python train.py --head_dim=32 --activation="gelu" --init_std_up=0.0494 --decay_fraction=1.0
Each number is 128 + 32 x the weight over its row's rms, rounded and kept within 0 to 255. Layers, rows and columns count from 0. Numbers have three digits each. The size before them is the row's rms in percent of the matrix's.

# layer 9 MLP down (transposed), 1024x256, rms 0.0494, rows 374-395, columns 192-255
106:189086119139130114121094183202127109190109114145144145141148137167176099197139120136136152115077108118106078089122122157118114119144071118122115050115127188080106122151098164194170181158198150
105:136170086061139160160133078057150145115133077188138105092157062178050110035107115118185104202106107077098148129152140118189157113173154053127096127137202150101124078152120132097114114124134106
104:069155158127146091136140139145160106137155111096167091138134107109123147126092177148147159070134125186138128157121103124061131156098121118098143144176106108128102170121138112156135170101136124
102:188151145141126168152150166051157110103128073179115129188110120134216125147149125142161162142159117124163165157119121206116135154119111108145172151116106140176116143147138146087107130157114107
111:137117084145172134118091163106108217088083123154166153115135135156083120116150067101096107125193134077133153109110115131180094083145046078137112105118134144147135106073145135126068107107100165
097:182127095075071127139164140154133099146126122128079119096113087145186124127116127141149130071170162168110182106112090122026103144171171132147184115067105090102131163118134137149147118105143067
103:106171119135128111116112081137107102092141164140144119135161170151151163104077191150096127098141111082161155168107106156149157092158155118150196095089141104146127103210122109119069099144092114
095:122110150040146102158107148097147157112154120125163140127193129193080161167114134100085140097139150168166085073091097106141159132080122135177110133122091130115123139106158090069119142133158175
105:124066117140160095115094162145129187097113119092156117172181136121146079092203097135165174130122119129076148091152175099098120120121103146131151105121122139161090155138120170147139065191107147
101:129126134100165187172110183096103170133089107073142127084172171155113125073154143093180168073123160115100153127155104086069157121094092129183118143101157157147172114114132108046122112131162059
094:108090135127119142150164084137094114177132171141146132077145150150169150159115150172138126138117114191136148191158141134101102095138110162172157158124124161117057122120156059101139141116135163
099:087132061149099121112133140073114084120174151204142117130013141158179132122161147092102137145144120188136118069125153096120179133125122160229128114127098118128146080118105135188121160104128069
105:151151077137123102113192107117116112126149063130082132129085159055141019161111127152143114146170112104100122120097173059142123123109116152134136073121076139155100166025142140132104139131144210
106:092097119132103148127102112103190164088167059180138063114067103109119149134061075133141147149140087108126121129121097126109082067111118149150135106167099153089132138175098116133142128071122123
101:115074185116079096157101091119131112133151140165131151072114098135135146135114066126132122153140131168160163100142079091182171100188162136117080160127107139129088119109103141136135100141123159
104:155164156126120126139128085205061160153150128174110108127144121102153149159076108192115123115109225133175118088168045157156145124153151146075209088096118158155119127139129061098144192124151099
109:094120167145187081184107125116160089135144160127104128043107146136209141127094122168118173155119150126102138109099143094116121117173071143136117169119183110117086118085117172184182141118150059
109:127139138112123124125135179107147122162146133110121127140087102152092132098119120170098152106138090104148100129105153123093142121123126163151186143137096183089079141132134167121096128137144117
098:134170135150065120152133100167096094136155151150086093117124163116054156122138119150087151109136093200144121103145131086088116142098118073232175131151126144092131118163130094150105148140133176
097:115150115185088144087142158106137064119101107090127129105132185109124083151174155117124077158119112090146077115090155058087102081068136061126158141160150080112163165098176087074056105140195145
101:097085105137186106161092153171165075085159100201067133076121140176164121190165132118156136122098132139058157129154085141123116133161172142101150107139128174138060150084106167165162146074123161
098:191132110140079133104091133045141088121098144175141131091081150112087150125101180102169149078196128140117160064124089112129107110104112138116186144134123150143132102187134201119051176146117161
# layer 9 MLP up, 1024x256, rms 0.0494, rows 375-395, columns 192-255
107:111082173127143092155156133129153116143170125149092092124148109121167057123159046137083092086097151093120163145111057175126151112097113155183126103158151096183127094155094099105153091161109155
094:118059081125132145103102153130110180134141177145116177064052144081158114110183096098111152127164160122130107115115131167166119113068133140120110189125039174123162159151168116118106077106119108
106:090123070131116104159173164182102111119097126090105178090081192063120117114139088145099078139119109083127110065140163114132156066145172152102131092207145076141136046066104082177128094114180133
107:149104169125079129122176113097195176097114107152157146128109097112130156169077145112114130099124140154097155082118105141131065119161098145127121150111150114213119110083173135107107075141143158
095:128095132129153139091111047098188162121147147084126133137082139145131094166163100172121145065071074075048125117137099179129102223157130101058096186145096157204133198161131131160129085128156169
106:129061118148148159096139186145083118146168144059128110135123120111102068138131081129159089137096088128109121130143129143113138124123123128104116131103093139148143148118218084132141160121144133
102:123106141170093156122148114129070152106141149207086120115081163085175103031095104167161147113156086156090118134185145154078134124119114099151091157103141169142172139173142161148091114098136152
111:117080142106160176111122131136216106138179125140107123125124152100135134118047159127082145111077170154134141181127164123147127076114194115113124149144135172113154106095129103110113122073079151
103:154138133112116110132153128179164156096094120154153154152066105162123154083156153115096114131110134097122116098039125143153118111142130113121138115164063162140122119140125117170067149131162147
088:089081136190111080107107140097160083120123084096088134131148156091136151166096173098072140118107148110165117095119119131154084141159134125170138122185068113193136104113101100133159161129112087
096:159106150181190125152154110123124132077096137117125127116142117120093128138147140084112140195107135076120118132108136132111144078135125126084139118096204100137103099167136131178081179095151131
104:091094127122085143135156133115164142147145140143131134124097093155129180106153113123073143167126121122138161153117068110126131125125129132174222119138146126162095152168090146141034139083128145
098:115131156086145107108186158128115107138114164154119141135084085101110106078181138140108115140095233122156176083141160131148140149164119103112148144094151117137076145134140105132078218115114111
080:138162138110135204127158086125109126125141166073151080139093164157132110127146170159137060206130136160114166088108119125119104147142148131123148124101175170158087132121139120121121115085161129
100:104112152111115177105120163164143104129120094153103121128117050129147092163150089135170094095178100121172088070115141204149118126129113095081143101168096076193071116127208124122087112134087131
108:087145102100161147140173093115098141147106120050101107087091159105085121185143106159135085145157165119145142137115131137184080171181149130137137147168062183167083136189181103059127157153107146
105:119151139073130135113130149091148125121133105120133106092123131143089137189177089149163124182136171145114111096104107097116108078121084140130160105164153125193100151139113108124174153096226100
104:099068140112135119127166098114152148120106090165156116122150105107167113145095147111110110107084104137083171125091130192147166115100103144094089133114151110137163145096118149143148147121121139
101:146117118135148069165098108138098106109121133074147114115162108133167097126100132123136144112132200130158130132122122067138151110188065102134116127142151120099080135113180107101159142194109103
101:143158092132132118119072082146117140175114144099139196054102117108130104133126129099154108132132078120106185141173128119054135123133117166121090090157150133097132081096159101112133151146066103
101:104085119111106090117086107112067138127201161134092125166109119086127140150080108096152158138150158114137174103143097132143099120106052154194098147105058101178191087168144100126114142093114111